{
  "norm_eps": 1e-06,
  "qk_norm": true,
  "extras": ["local attention windows", "shifted keys", "value embeddings", "hashed n-gram embeddings", "a smear gate", "an embedding shortcut", "learned residual scales", "skips across layers", "capped logits"],
  "optimizer": "muon_variant",
  "weight_decay": 0.0074
}
Each number is 500 + 40 x the weight over its row's rms, rounded and kept within 0 to 999. Layers, rows and columns count from 0. Numbers have three digits each. The size before them is the row's rms in percent of the matrix's.

# k: layer 2 attention key, 320x320, rms 0.141, rows 82-191, columns 256-287
# q: layer 2 attention query, 320x320, rms 0.139, rows 83-191, columns 256-287
# v: layer 2 attention value, 320x320, rms 0.163, rows 64-134, columns 256-287
# o: layer 2 attention output (transposed), 320x320, rms 0.135, rows 64-133, columns 256-287
k82 092:455516437506469530472488527471467494532540527518487535457511529482494543468452527495444475594502
q83 103:545523474475533444488461536505512478494492557549514414513501464481487528475519426514446529493488
k83 111:486448475526470471540526532528556482499480516479496536556550531515482542489488526479490555512461
q84 094:611531453502613485466480455544481589452556511432558473505520420499615541498445512506538496472546
k84 088:464482473515487424476501499484537516460460486492489576490524537439493481526483427545500432522533
q85 091:454531473530431452541520385473476494469415513489544449492529453560559485487514521479514477553508
k85 106:444526507428433384460502507537523518477535488463453483509449496457437486494570525467416546521540
q86 083:533502448558501547493466478509489569518560475431546553497484518479549512526496504586580526499489
k86 090:538486494493479519493522526616476472533536527476545561512458525458508499436425461554522485503486
q87 082:546454506483490536506517540476466481617492507514454531502496490476391506506451539466483446488506
k87 080:551500519511477510494540461456442508571462564513460465475462607510494452549543539542518448458483
q88 082:598492414482521467468486500491494484474439495506521558515502488508513542537449516513529477560554
k88 105:448437482541512444493479554500461510456463494503517522543541483445522491485460475568535424514498
q89 089:517506462530577476470549561512475461509428546482460532526456542453474509565486407504590520539554
k89 091:565498457454551475478524522572420525563530477538464592578477465479505490518448481503486487460490
q90 083:556546463531450524518556466548542510521543529559504489549475476460551506448465496497500480464432
k90 094:479506507525452547560577425528481532561522510469517479464479583527437468490486564463427474548488
q91 093:518504382537507485406494500453548497450542450541499445529505494498591490485503597556468543494527
k91 097:480550513501491501590474558466531476506501458477567488501502584643536551452433537472554458506524
q92 094:527573536507525498485522472459518505516525545595551463447486466504525434513487537470506426493527
k92 099:502550455502571500539479479508496568500521520515497499466558477493559431535529531524543523524516
q93 087:506552484455474489560441440431462516499460482581453558488514476516471497507490480509502534526495
k93 088:477517580494523451490452513525532532548589546549631421518514445471507475490463482523447541553516
q94 089:479493519473489548592522498499502531478482479452486527487503526529558446566472473547484502527559
k94 092:518472449512492520408512516524516437432556448551461468518513525463501542566473563529538465464562
q95 089:479552500534474552452524488557490529484437559449531565459517456508466532471516465526454471454535
k95 094:577471511580487509493479447471596475459571416476502486474476480512516543489500459470530502476466
q96 083:550523580480497502489477480544522562490524451440556443436493478494492474512461497498527516578483
k96 091:508523502460477556484463431576527531540466551439468466469484475543533463455488493539491502543535
q97 086:503475429577514505524538571538438554517486538478474505512486565515446489497503531503533483511483
k97 097:461428535548551485443430490543468494521459493505513515538462433513510495539453462542555487352502
q98 089:444416483521552495488446532577515543459515455523558485518433475477503478487488477539534489535531
k98 093:532573454521527480529564514520533508493524596420535519499506561504469482466527472477535498479489
q99 090:478528521456522504459542495460502517565532474514503558408505440537482487466529500579454478483532
k99 104:513468441521540547537517535482531520487424460491457521515562513494511492505482520488559533508425
q100 090:460575574501418494446471451514490537504531550498531487527497431549528562479485536541498441451563
k100 095:493483553483507497522509549469459507444507543479436405487540548455557494515497542513507511471510
q101 091:486490483458554494490529488476491483454484525532527459500504461498520475504494477485505443556507
k101 100:432507426537568522528541544397427494480488509547471479479444508484516448505451489497477499555523
q102 089:420491556439507513534545493462591580486563542503493494416417477478469535546442451487559452469458
k102 095:551451466528457547457466548525478542507515521469508520567543540526431480487563446484465425482436
q103 084:469484502543513536425522471502462434497475504444496463502434533493491539509554450499490512461535
k103 095:524517478521490399551495509573550559547467509520400460526503508453524449522573498508484507504507
q104 089:572528483465514515517486501502487498507516464546529463497535501489430564546550529490486513577525
k104 101:443505500484476439503510504498531522516517542448518500446488511493502539493445487446456423529504
q105 091:537555478509563511498505535491538510515484523520451478548464407525515457522486435474500631478455
k105 098:526589486460496579519476459524462528491494492445480564490544609446552465558560485448437410433545
q106 095:483534519518476514423511565432517495486551497540566508524519518452568534521493444454498461549524
k106 094:504545435429479515464561539432528458487590542475490497462473467570451487472456506529514531514445
q107 088:460519495520478513491460545515544484524473488518523436503481473609444505574551477489530501508479
k107 090:519517437444462472460545466464503485491422509475441537553588494437448518471529469472482561552493
q108 090:552572470482452515465545411553509512478511504517485526572510504518519561466493545463507480452420
k108 092:501548596416563525507518513531609506461485560455495449479464538542459507551558528423577542545459
q109 078:514484541512417498467484534561488475463488505498468481597505491485427539446501556486532491498476
k109 085:522431478560538551463554515525423473517506510559504523562542487469499409484488519543531520495459
q110 087:407539515576568528484464541466466437477576549522579505405479504493492521523538491543497495509506
k110 096:501508410514485484516467473549541556392499527489506614518507561507445476495515506521474507449521
q111 093:499512427537480486539568459492486571468424515526491456484473604463498477547454529594452482510615
k111 096:463486491484520419407500550548535523503553499573468510527482538526445478509495463497496473516469
q112 085:498428448547498524504503507530516536448548493457503421527450510520433560466505548553432496489502
k112 090:572478496449406472448491471525493524518532484504517502524559458458420533455510551468552431518447
q113 081:563513488493474497505504495500565422547569523524493431493570475490507554471488470509515435514540
k113 088:473493463467448491506506528554539527486559469539466527491559513435496503449540428530462514494474
q114 094:531459518593505521542593539494493493441594547459449504547459519524591550430413523526502504483533
k114 093:484511471534431556487500414541437504625556503508485480492552522454496492591473508537442458506502
q115 081:511539474470456496506473569493400535580487507539470472523457458475552539457531426507489535526479
k115 088:489482461475521515524510405461489538547499512476491481514507528570468495499464530512505466478507
q116 094:458497510535529579520487492563430500520437573500521547514539530538414518545543531462522496515489
k116 099:516522503613524561472534450532551482451507501541510518392486486472484518487549477440495513502515
q117 091:500435449480533448482500547541535511500522479523491475509562538459448417423447466460519497486500
k117 097:500453443541530508517459523401428499560463471474526548502541481532541528537438437536494537483457
q118 096:460473496511475479445541555458471462554571524550574434520542556475557523496541520485485504508516
k118 097:481448537464480550515471522470468595473464510552476484505429442514503493474445509524463509511500
q119 082:565486436472483482484525534520558547514488484488500469506515486478444505460454485447586516463512
k119 087:550547568510571541526518538440518542498502445539425579478517491558489493493485497504489479451429
q120 089:438445522461473481497453484509486493566481561521532434463514514521509555501481501472431471527541
k120 094:477437486518496569511540523501484423520502514481509484533603434464457522525468493470545500485492
q121 091:500458536493496542511510469546539470497446492481470586473489519510401467458500386495514450503474
k121 097:545451467474484521497498527513521540457544490471523524558523525477459468528526446433500537532562
q122 092:514548503536415447515540434532530525536567565511481463516528446445488458471425498459480396514477
k122 094:424428492457467527494504590469517527341473546514481463528490508458521479549536508527514538451480
q123 077:528473444519433509498449588422470490506487419488433562502558460558492502545505527442467488526574
k123 088:518516478501505412471583430514458498506473525555535493527531524488519444465531504558536462441504
q124 091:543481475509472454504557490467469553515509503439433481464514509444484481487499470484475462462484
k124 087:604496460497525542482503560479493482519469440515504476581466522550474510455497559504507536499454
q125 094:523486460522550490433483605505474486483460492562463542492490533484507456472494512555515492547536
k125 101:436528488550516564501455440497519507493473561500519515504493519605534525514478538472522441462454
q126 079:441519499478509519484446457474514554523510541508495467532405522493529546388458467581498549426485
k126 090:524479517475495487502504509478516485414538517467491437472524505491456542519424487406562562450484
q127 092:539532519574444488561565545414496458486559469491485528497442454455473491483517545475480448474441
k127 093:460558435485542520549445468555537486470550515536554534475434506436519554464468481529497465515447
v64 123:513457467568543448415564465486485494467512475477460521598496495535443453476551502451591507517513
o64 085:481526504451536473557506434441491486470521528453473484437521487491521474502504478475468467520494
v65 117:463469535511477583459464444500467526502496554485466560383515627538467439546524494490474493483496
o65 093:514490452486519473565450558497574449557464489487415469557524481484527442539535566502494460541516
v66 115:534515492542531444489519470502500480536503476528484482492577447486482516538531527562492482533506
o66 092:516484502542459451450495595463481586464473487486571517464495506498460471473429441434474509440511
v67 108:459448488504495554531464559425497503425510419464572550490502416498515468426547458591528469528532
o67 095:502570450490483475460435444489509459546553540484491476464459472478504534550522504464514487507435
v68 121:542500529469534505514502484521537499430511451542538481439524493453603514538564581523456480499501
o68 096:452514538544494491476487481523483497571479480453512501550509544476477489539569436440570497486421
v69 118:518508531509509525501530495469497504481512529525448456548538518516483524526509434518564507544586
o69 100:508521546505496613503471399490477533547481426464523558535457478497577492527433485500481411504515
v70 109:452435502490461480557548455479495467494476532459492489502551540516534487570595471437543444476548
o70 096:491485473514546527488471517514524508488538441472542520459516505426497493477533473530531548468458
v71 099:573509525522513584529559503522509489475472532574484424479522470544514520518558460456450460452521
o71 102:477571527478480498493557557447574484494533523457555537497528469574464499469492481462584519528408
v72 091:490449481473513463442512483423493506503572459546505445478449533439500502522546517496498456551549
o72 093:565453485527525478460424492510468502507475502414485545511504472455456571427542516521498478400490
v73 119:518516509468459470480509497545500529517499493506538483465567448459552514551549523480514478465422
o73 092:470543499535542492481502521436531509523479558533519545527457425486560496524512530522494539451477
v74 105:489505469497518533461490519442479521537541463540516501437496528495527428447497515574429508565476
o74 099:539617514459501471512439481494479441414537465541513540438396550543527526524469555456544499451513
v75 105:489526578529443488556481520582428491506530479471552500432444477459451532482506565516508421521499
o75 095:440470462527454505453545424454536476517502508517507511553486526529533466491513558477518519482503
v76 106:477501453562559540525465505442467525516545508504479532501476487473495566497471498471494421494503
o76 097:524461531432404434492490519474474465534490508502501564529566472563455537470483507533511515514529
v77 107:471530512431467427560574539485487496510498511507462538492440483506564573438523526507506483512458
o77 094:515402506498505544528503490424491442569456461540521510513394496458493493569517508466468458515548
v78 100:549523553473496483497504464561506540408514565537473500462500590478456487580588620519439510460524
o78 097:527582473472527518463532506548546483584528470518534408485482500545623529425496501475485522480500
v79 117:524560442490469531460517616480493449508542465600543474457455486511461505470549504553383502458471
o79 098:489439493485521493478460514550501525499497490471466532530394499522524516496491527491423505555502
v80 140:425540467532510539485463517522503508508503543465523510497485473542540562479547430453492517478488
o80 113:516516472491497525483448501555475451528538556454500472442506484380457485494478493479490448487531
v81 104:528487443535500490506465485427491493391465540491455521547543556494596535534520503496564514514526
o81 092:505517525526507507505439579492493532513461496463503504497521492484440479535501562493406482378505
v82 110:519509486463497505536438496490476534517486495483492499499586437514436414527522470500491531537534
o82 101:536517563490412508536564483501526465536472545458543579554485494426510505514506503512535545501490
v83 108:444521490475453407520413484569489488485473445533491506422553465493500474487487504474433508457493
o83 088:500497431532587436499584481551522446520533540493484432521492509544519566573533462487505508502471
v84 106:411531503547529503500490497472541484476502505492489560509541463504441419487452456458500497531421
o84 091:476551468472466452499493518505633468519465583441453548498463505479470582481424582495513518490529
v85 113:515498510467489531470518543512497433460486468569501524457482526488505440514574521466434557519491
o85 086:391578496506506443525453554466490497494531495535490454437499483494448437484479491486620544556551
v86 104:538497583481462485541434483493496527479572584491556451446434498464491528511502537531513481486503
o86 103:474481482556535543474470436506504509376516510580498543490526538574570508515518486489476517523583
v87 114:468507457503475525527434414499520474535422465510408547501541432521543502450563460466529523487498
o87 092:534458432430482466610383498435492434537516473550552518534480548453437445485476523503546463516514
v88 105:552547520545438475547482595492473522486531475428506481516457512556508587495421489520492471521491
o88 095:495470514481537459520510427485447522457424517591465542515515485414461483569462573483523538564548
v89 130:459508399451520475448512489416472432566567502513584458416486474491506424491445524438475471466516
o89 109:486528453478491495439408530528512500490474521533495489511561503538513581501526466542502543497515
v90 112:488505555433508554558474541506490557487418532432519543468510504501478485518516536479481525503572
o90 097:502546543456528504556473497478511553532536471572475523477522541505544487444485465472500467483473
v91 109:521566464468504480546483563480527546583488482522523510458579499520520502520538456536516540502478
o91 093:574525469489499452436467429426466561544533446480581468554499472497459577448455541489469461418532
v92 104:519477506487530524468519506524555528467489563457452497478519494466493486554457554454525436485473
o92 101:498442496551505511495473476521446519470473574466507533516467494533516526493513428436417467543458
v93 108:525471469505486464514436509539591523502465447443515562487469535498480581476485495484498484538431
o93 096:521458551555509542459558458468456487533471544476512458491569485495472440585551478525440534467499
v94 106:507544526547436456416506483436374475522513502447563521481510475575595541524514503523534465530536
o94 097:507462497500514495465525552456613508516472526525469526534451506451465484437507501506511513442475
v95 102:523553498528537606505504443534488505496498552538527439487544486478523470441530473526460508454514
o95 099:562461533487515433453477470513505512498557540536460508559479487477469533530467445549504488514401
v96 106:507542489506515504563448442491466478506530476484464478471531512539512561455482427460493479475554
o96 101:520484479528576531499534488457502560431452507537516508585477501515528508484408539483515545507545
v97 109:558488474484516560498494496461443472507451555426469499461467528478511479566523522537527460577506
o97 087:503504522531519484465519416539541469545503429563578500561534494453521417522565449469463532515514
v98 105:534496515463515514472535510496530484487480440544494493518519519450504445565525590491517544539470
o98 098:506614487479529465482483511494487476441530420422422549474498523467457502518508461488526444463477
v99 121:470533500435506455614512510580562548488423524440465558541450524537449496534485427521562463472518
o99 109:483453530557499571487564553413399466493560502486491514498569455493454530459497537520427581536487
v100 109:611452565514486495535541536580448516524503516501485499463554466584538462562581457471468468472529
o100 091:429442455463479501497470535466518514530492495429532522560549451416519502504598502449449534515507
v101 121:457472489503520459528476444443522443454474514463494501496526522490532519622516512484508517457520
o101 095:542506519523552548511582514553519522534583449499521438543493470451512517415548519463543559514440
v102 113:432480488441496554493509487463542479532506492437486520555497517552420531516499484495499561526497
o102 095:458500453584546461454473488576424419512487575516540421523486591527436485500521534471531465568503
v103 111:547517511505495475585499544503539528492471472494545512508525490441477512494508509551539481496486
o103 100:574453503431459483474569469533485543530525537571534561533466467520539571546569507482530434505532
v104 107:542502508544502492459521569444451513482513475437539503507463540522565478513513574568532521538570
o104 089:480494552455517533482518513478464456574515433552558579491489513511483445459404427568516526471488
v105 111:524459489500519546464512539442502418505597484539480476521492509581524534540438541495452504496500
o105 095:511546445539460490537457490603465502493539562527534483491507491478462486561514477397570489481528
v106 123:528547535520498476492543539534542544564510468441451465446508491456524521492500491521428597538494
o106 098:503489474463512508501518513517476486476474480484469490547509473540512477445452553466533496569459
v107 111:515470553558534533505537488527489511498529505565546533496551527456438399587490545488464468563519
o107 099:492494494503436483479468451507470491491477516549497483571473537573560516525511491513482483447475
v108 110:549426531470470471554516546423511520467514438451447448559528493548505539521505504452438489556471
o108 100:427527522467435527430507521424499580519449466555449562538489535454521474551497487508481519502537
v109 105:451560513489554480493524439537531438431500535468482527551522535511524473580431556551563457468520
o109 094:514454557512519526446479518426470511549472470535485474510530477483498461493455557486467486509510
v110 118:552444453490494483486385489543537468511532496461535491457477526504518460477479526515510545509480
o110 101:472488492533537433505552510478463485461492515487461478450516498459473518555515443528532527486530
v111 115:449424475421502444491546555438556488513509588471477491503558457552497507559567507499560585540546
o111 099:539468530545512552467487489568475514479474532441460477540503490493532529444506537452486569552421
v112 107:449457471465535533453523473501583441530509549533535485476470561435490461507461504431496462483491
o112 094:485525478448470508424412508469479489500562400508386453498511543550492496459491449556532520503569
v113 118:500500485483516508539545573486508484496503523507533479513607465562534438507546507480541463477470
o113 095:470510498495502443523458474481484441463505502563517447467531500500481517477453450568403525445528
v114 111:511516429447541469540491541498472521458516483491457568564455491506526456500577445463568526574514
o114 090:455515582496450492465564555489498497442420493566540490533467491526499500583561485555481495441481
v115 102:521562510440486561520445465538470513503415482461479502470553501549459504494420412535476559509458
o115 106:559419484480479462528494539447479501483465512519454447498446507512531494523532512418524483478499
v116 125:520544551493551519541551458534481501516498511473462520568475467517490479503432453494557503486496
o116 102:484429498559443529466477557496501454462442525487453550500415540519473556468495568516518465474613
v117 110:507476479455488481534503484524523517580473554538503589473485531506414508545495521516447547484509
o117 095:488477431435472466455521530456466456503578490457471543508490451420492468482495493478400411509543
v118 110:493560482488494528479494433503528522509489512531543440554446437476535487548468493421467480511511
o118 093:499503521505521477513547541529564535513487480481500520496506530506451545529453512512540544473502
v119 107:437473534497494520470508437477487506538479503518554490525497394479447597530503424461564507473476
o119 096:538485521479525493540554447515465523458481567490480525559566473478460536436523465479547471502492
v120 105:503545467515516589489460503552493445482562492601487466469492465511584487520566443570409475510479
o120 100:459534461527496446444523375468487484484486451462491517515556491453524492553488497517515477534440
v121 112:516465514448471402531513487489482490423422542489494535525489606472490532526584464508504491564459
o121 107:469533466531499535495516501534479547538537467426546508496530456586437463522453465573454447476459
v122 103:513493455465515546547509485484518433498449504500471464430539503440552478593474466457512517531509
o122 093:504495520513540420516541447478442463476483532526471592486470469591495582548511464461568486443510
v123 103:501546499525461436457560460565526532458450462467520517525496475560568519524550525529538468473487
o123 098:518541530496490521545536549485438477547491527417531440476571525489547496523485483439468504504486
v124 124:494516511461474510505563509488466496533497513426475473506476527491478542551472472540459547524486
o124 109:478470430527492479533447509490506502417490429480516503497514472534489493465483507459546452409493
v125 114:442534504551460465452517440453472473493515425487504481484388537515466503483530445510500531542533
o125 087:449486510472569501530485504497478599478549543485539485512449489446465478480473500452500517482465
v126 113:542525533455490460547536505532477489552518470505554445562449443492465546494484493490541468435479
o126 101:435463486438493528513467500483543505517537523522485572494477554489490503520487439520493528491572
v127 110:539529432494526510547532490446548482541489454467451475532559467504590470454428485471526489480520
o127 099:524415524500535520477478394524512453520527501564467521466456559456419407473547521509509557512516
q128 116:550564522422468493527465512492519516513446465518507479521533524504551530523497451491481501519441
k128 109:476607541458503485515527559517532523562452516504471489553530490512545493517522468509389508501450
q129 120:422512542454526493476489519480570477488483500534504487528552441551497533509492479453491513493533
k129 110:463502542513541478499455485484516465523480436488494480504520431519476540526478487476447514464539
q130 110:471504509485477463517476559488485537560521469540545448504482487535468456518528518445493523517535
k130 111:507561531503451482471488525503499533592502436488469479522512547518442508486514513422494543459510
q131 102:386569559500478461461500482514564496509466499545503469499518582533514536479508527524515558451539
k131 103:418540533521511486475482456471528457531455479534488492484495548580529564507515521546545528468531
q132 098:491521505511521484447493576563452482472461511516531534480430459470481477444495484465588475513529
k132 101:505469492506564476501464537524490516417472541499566579478482469418487499507509491526608442581478
q133 101:583541547477546504502566463512419497553506550444446470525452489437559552561553487528505444439512
k133 096:524522518423576500514536477523530496545490559459425517534465488435547548517547462546490505475529
q134 085:418506542514480472468482460482495514419512486490574501464486551586523508440539498571467619437532
k134 090:422491603485499474472455454523523398444510541567559503495510513529527532478498486574472602438502
q135 098:513517513481533543447518534522524554497470514469468525564497498471500464462460496511530501507499
k135 100:537444529444544559504533517500507498492449531527439544514457466500551428510432521528557456528515
q136 102:435489493450501449537493431513524607537473519501514519429466515444534497519505519510518506535593
k136 108:434505474462520462584452468478505588469479503572507485447454522425470489559521486526525517508546
q137 104:507544466495453507511407424431531504447440447536493478450556491539473452502507473463487458449525
k137 106:477620421485469540532436450490543473498487466579544439449541495522446477461472496481487506432551
q138 102:407496487495497456537530451460478515520501486518519558601490494474478458509568442488529532512428
k138 100:480499515494509479477501471496512476555520539515529487642508494449427505501510437490487556504458
q139 101:477473552519569488514540514455538509474473559480448479529450475450547505512469395506500496468481
k139 101:510451486511489530568564502461555490466493572497461545517465428435525516501478404544481501464546
q140 098:455521495510542519524457457496501531460557442533529467458455529505479477504584519514460505503479
k140 104:454559507501509465514454458542517474451560450507509504413423509492481511467584536497485445471453
q141 102:492569511524517495561523456612500561511551549534544485453590560528485540552528529535463509469554
k141 096:480595543526505526516507439583504515518587532505477498453610526545480530545476505494555500447513
q142 103:495491466529458485566508510518547529527503532445518497511566525539466448497448498441507558500520
k142 102:503552440546471494491524501498547542558503545469537508497592497514421449438465550451459518472496
q143 103:502537511492511483467489455545476529435440526535490531424590442530473500476431512454505474537578
k143 099:481558511547473473463503426559478496437491495503521483386531382548488480476449515467498487488495
q144 093:521452604477449442405487549530489515506484529446507491480483535499549560533504515498477493441588
k144 096:437458583514445464399429541504477521442456551502482525492547474559499563552554482477558455470548
q145 101:472472519499519516487476529481576476474520475460533520504500453439487520499514380497449448504527
k145 102:438427504465542554527442507526565479442507436472571526493489477442506522471537399553481381495559
q146 103:491449530480513491440528497508607403531472556485551504562438471515496512448494553506411490458527
k146 104:486471526529526487440516482472592467512453573498513486528463478499484570505451554506477522474514
q147 117:495574531525520489582501473501468536460533545486528501458506539508546606518465569545494466431475
k147 122:513601526450557501569522469504476509499501530524483485452501514543540597496472508532531487450510
q148 110:450548464459480454435487497515483470484526489571474466529496513563540474545622543449558571453492
k148 107:540552462444429479429524447513479471478563429517468504597472522553508452534563516488513551444471
q149 095:501563514495524416461522579492414466432556510438550515490461557520491511520463454447464486443503
k149 101:509506461524462461459492567482463468430550520484533524469522547491483517552471516489473478527571
q150 113:464482498465485566494475416434582505575467537518487409426396484517536571497469574536456543446510
k150 118:491464474435533537441502451430547502542482525524524419461417509521537543517478507545483505515488
q151 125:454468531460557584533533502507495540463559521569520504488499514491489510465507514523584511482506
k151 116:469506531473526552537549493516485491448511500503543488546483574476525483524525499487520509440493
q152 092:578527536501549497446518465519477482566561488489535514444519523465511538528524551529566422420574
k152 118:548550565489515540494503494505409472512520534514491534534531542468539520610520538516558451457579
q153 105:577504485526528467422508552490484546472449497504472546499392452430448522445490425511557420592421
k153 098:532517505542490477471463570586465527500482501513491580531426473454431513468493433516529444632458
q154 123:462542499547538495474526427505445496556554483519466507535495491489485519569485480503507510448471
k154 117:393541483518490539484503469491494489545578541548470483468505549522460512574536541508462537474482
q155 109:460536478475501520469453475513533580525449528463529471529505547467489466540523499542495521572529
k155 118:439507512536472537421466515471528543505442532433548494552505508447485447508558462546490479546484
q156 122:483545510521493498522512496483471513563481446455526523403546531487540494464535560496443541480568
k156 118:509559493494555530470475507455435492555511469454513522424553509476530551507548504504459511468511
q157 113:569490518458452582446521516559527458516481466489440505464456469513469507527464457507588521551493
k157 120:538491492488473535488506531527529496538540488499454522530477486523592512559515460485534519540503
q158 107:526511565540527454463408548501412481450530499500493506594469511509450493438507535433441554489473
k158 111:424514547568449442436473551507475412461498526480436526555502507479531457425550504439436499533462
q159 113:537512469517446481481527542498582431468534539435447457445594498488551493546510483496462535509447
k159 112:532522471460456484477532489460571489514466567509517457426535567482557487547423459539452519566472
q160 118:473568538526493447424460522543507519501503457532526534506489460513438534506549508496519593482508
k160 121:488554570462449485447458514562514494502460480566518504501516449531469538505518552502509599461533
q161 110:456470538527556454541466458495537499503563461523560540462511474508506547479528483498472526485468
k161 115:507495498605542465499506452498468505492640551487514472494546484487492576472518527530533562482486
q162 114:518414510508545561472514568428450446510490518496516544551443505504480435496553545491491466529526
k162 117:523397459512561599520568528432478485531479482559489520573444445521529505515519515456472465459546
q163 110:445542507508557459480507524499484540554471500452483557546430368479522537490544512528492515490505
k163 110:481546496534543459477548513509486539554488458436521504534443381446477537507519474525509503450468
q164 113:475561442503489560490527476464509511491567487514432510552428545485519534491480443581476481443458
k164 107:462554480526451542531534508470492541570478503502414524552408472555532504500519494534478475449477
q165 120:502501447497460495499458508489504530527546475412492518388571474470457463502502483510536539495581
k165 119:529515513461475488470474504455504534551507524421516508402584462475494442480484458498533494494514
q166 110:484539492511491588549526531508513494559486546584510498464517547575537477521583580513534486496457
k166 111:484543538550479592555525457499475530541523507516473520458563516549533472525583580466539506529497
q167 115:492463493486592518501539471425432494468442559477489504535590471524468520521435490512548516451597
k167 114:474469454504609501481551466453445476480509567481486503552612465496503509529448475519565510454562
q168 109:502479546492498569460505485451495474439418583524476487473495526482491498519478517519427499427491
k168 109:430456456562558526505545535492482443487441548518502496483502535452443521514495520543464505423477
q169 115:531510610500541440535501462561486486525510482531491519529492539497531510471483415514498541506453
k169 117:483519585503532418549505443601489462521506439544472462508474513511565471487465467521496531494459
q170 106:464503480448628506472499507570451538547474537541508525478546451493514536467553524495461517519560
k170 106:468471517449572501507525489517433551502474520539540535463590486474492513483527544499466534540572
q171 113:500462454487526427485504519457413537536494496475596544517504510499552491529392570481574524540518
k171 121:481425519510481439479512514467425505572466460451608550499513470505500480524390556480562505490447
q172 123:470375559567484527473490443516466484501467568528524557569573419517583481559515450506483481410516
k172 119:496422523591495562450475473534464476497460564549485556599581466528500472517511442503467511408544
q173 115:588614533486439480473464519472563516522537492492592497544475524528508475547511491492424576446468
k173 113:523546505447442470464457508505530526545514457545532510523519461517474435547483530428463487496494
q174 111:541494479514527469499434488503441494540506471422479451487484481530537533509457535516445509409551
k174 111:557544510514461425490459515507532464571497431506430485524532573510532521485465570493428526476472
q175 116:526524518472428485520476486517517504531448469443438513443441498497532535436529503479506522551452
k175 115:551501495454463526500479535526493553501463521459490474443452501509455545494560513540531539510483
q176 110:458513567475454519533559488435486502544498509548533501476533438519481571494523529526464476523476
k176 112:465542586495457427539535525454477469577525529544537465512534418573534555519535505498500470514492
q177 117:461508502491497565471451410471497544491525447466484478445527467546475563506461419546474504505489
k177 120:441488490534507544550455451468477531529502394484506474513535476512498544530456450516514486504473
q178 126:478509538543527518502560521459457457503483461428519554619522557497489435497535456398466499538485
k178 117:439496470543592510512537555460454427515490485466540547579540540534460460501535449435504495568461
q179 115:474545493582450457525439502520592535450462483490481528455505464517516457505511511537472477456460
k179 118:513544457561497469472438555503492520506490520544439514494503492492494517515466515547582456489453
q180 107:470444476514545547476473520545497548468467450557445542541508443555480469496477459506563494527470
k180 111:490488549522567533441472523501434508451480514485436473585492462552488504573500428490583483541417
q181 109:538541474465519487561500514470467494516512534478434509557488495522440475477456527515515458533481
k181 118:459465463430529476562515507485427493519475513463400525544423532512446475463441505506486467522482
q182 113:556526461537489556504538555572469479497512463520591480457479411465557523473462521505497471503508
k182 114:477520508537486533520510585567487452523456502492551505438505445483531463475481473466507459483391
q183 115:478485630539451515529522513557509510456563511455493463535504452524474492512453481543455587505502
k183 113:510538596532443475516529452511515484428549425436482469520520478519429510491496501582480492512499
q184 109:506520539541447546460468522457453527466493511458521436486502526553518490459480472517483530529452
k184 113:521497514493413533440509535440430495491514525497555443487529527433518514447477490534506505531481
q185 111:536505462580443437455506540519525544513485539475509473496550529524440483514548521469490475538435
k185 110:553540556563497484445573556535539484482490599478551488469516470527456538503568475431485488505420
q186 114:510505548462463478491502484531494484535463426466439488542513500459505543517474511509458496566532
k186 115:493487514473449500483522495507486481512484434485437483508509481414452524498474502504464491505559
q187 109:460556484456492512492475508505520579545463452561612482555478470482486510527534528508502469530578
k187 107:474580539466495473493478489531504576491466487530594418569476493477481482542538510526507495537602
q188 116:503557562555530440485462587472519504483480458525518523532460490532508489495467481503453484524532
k188 112:482559536536567436500502594464500560467440494469547503529461493545528482517511485501436476536516
q189 114:550519510513549519507462501459562436552538487529522532446523511595522515489516536499461492477501
k189 109:509491529490485469502505532414505402547544471517523510450519558606564443483490538565501513429439
q190 111:470460543507471572443507514510442448507533485459541467514513558475533471456471519477472492513515
k190 108:426474549460491542476500483460514462552589444467556448509535545445488468480494487490506523494486
q191 126:530493543528537460490498491545446476455537484538538510481492506486568547477525479493526467577431
k191 121:494466496515511480454551507540405457445491516561528555443521526484598521457531523518503459577427
v128 071:497467471492454550529503458456509428477466469530524453447382472571541517490462486480479514506522
o128 105:475503517495481461425546469537548476495452501489471496564518465422413591525542531567479516513498
v129 069:575510535525544511485437473516475466551477460452511491448470530462520515470488473491450488545504
o129 103:455531502519533508456538507531527543460582527459440520553603555495443499554548499489545480469502
v130 067:495468517484490433417520518565484468506502466539465464576494520457518493472497537446534479532502
o130 104:595528446563488528466478502479530455464505513508572589433483523466473446469566545512468504476419
v131 070:553520529486557547449482484483515499511504565489478508513518533468597478517552502395487563405525
o131 105:470491463533514464503444497497485510521527465494552541478537517494416498461459525488552540571442
v132 072:444478505467510495515489553521472488485480492566466469447494473529519479548512562539421498499506
o132 100:514431525489479474457476487498489458483521518452491527558578474454478513526535501469541524528471
v133 072:475472448488440543453471549494545487474466506515533544571546452492437512461546498462453517533506
o133 099:585478513475522433469503407459514508500509555468475431509537551550564474499541488568492555484486
v134 067:525529594542535552540508448475429500471449455464495531511439501525500495549531470510562488555476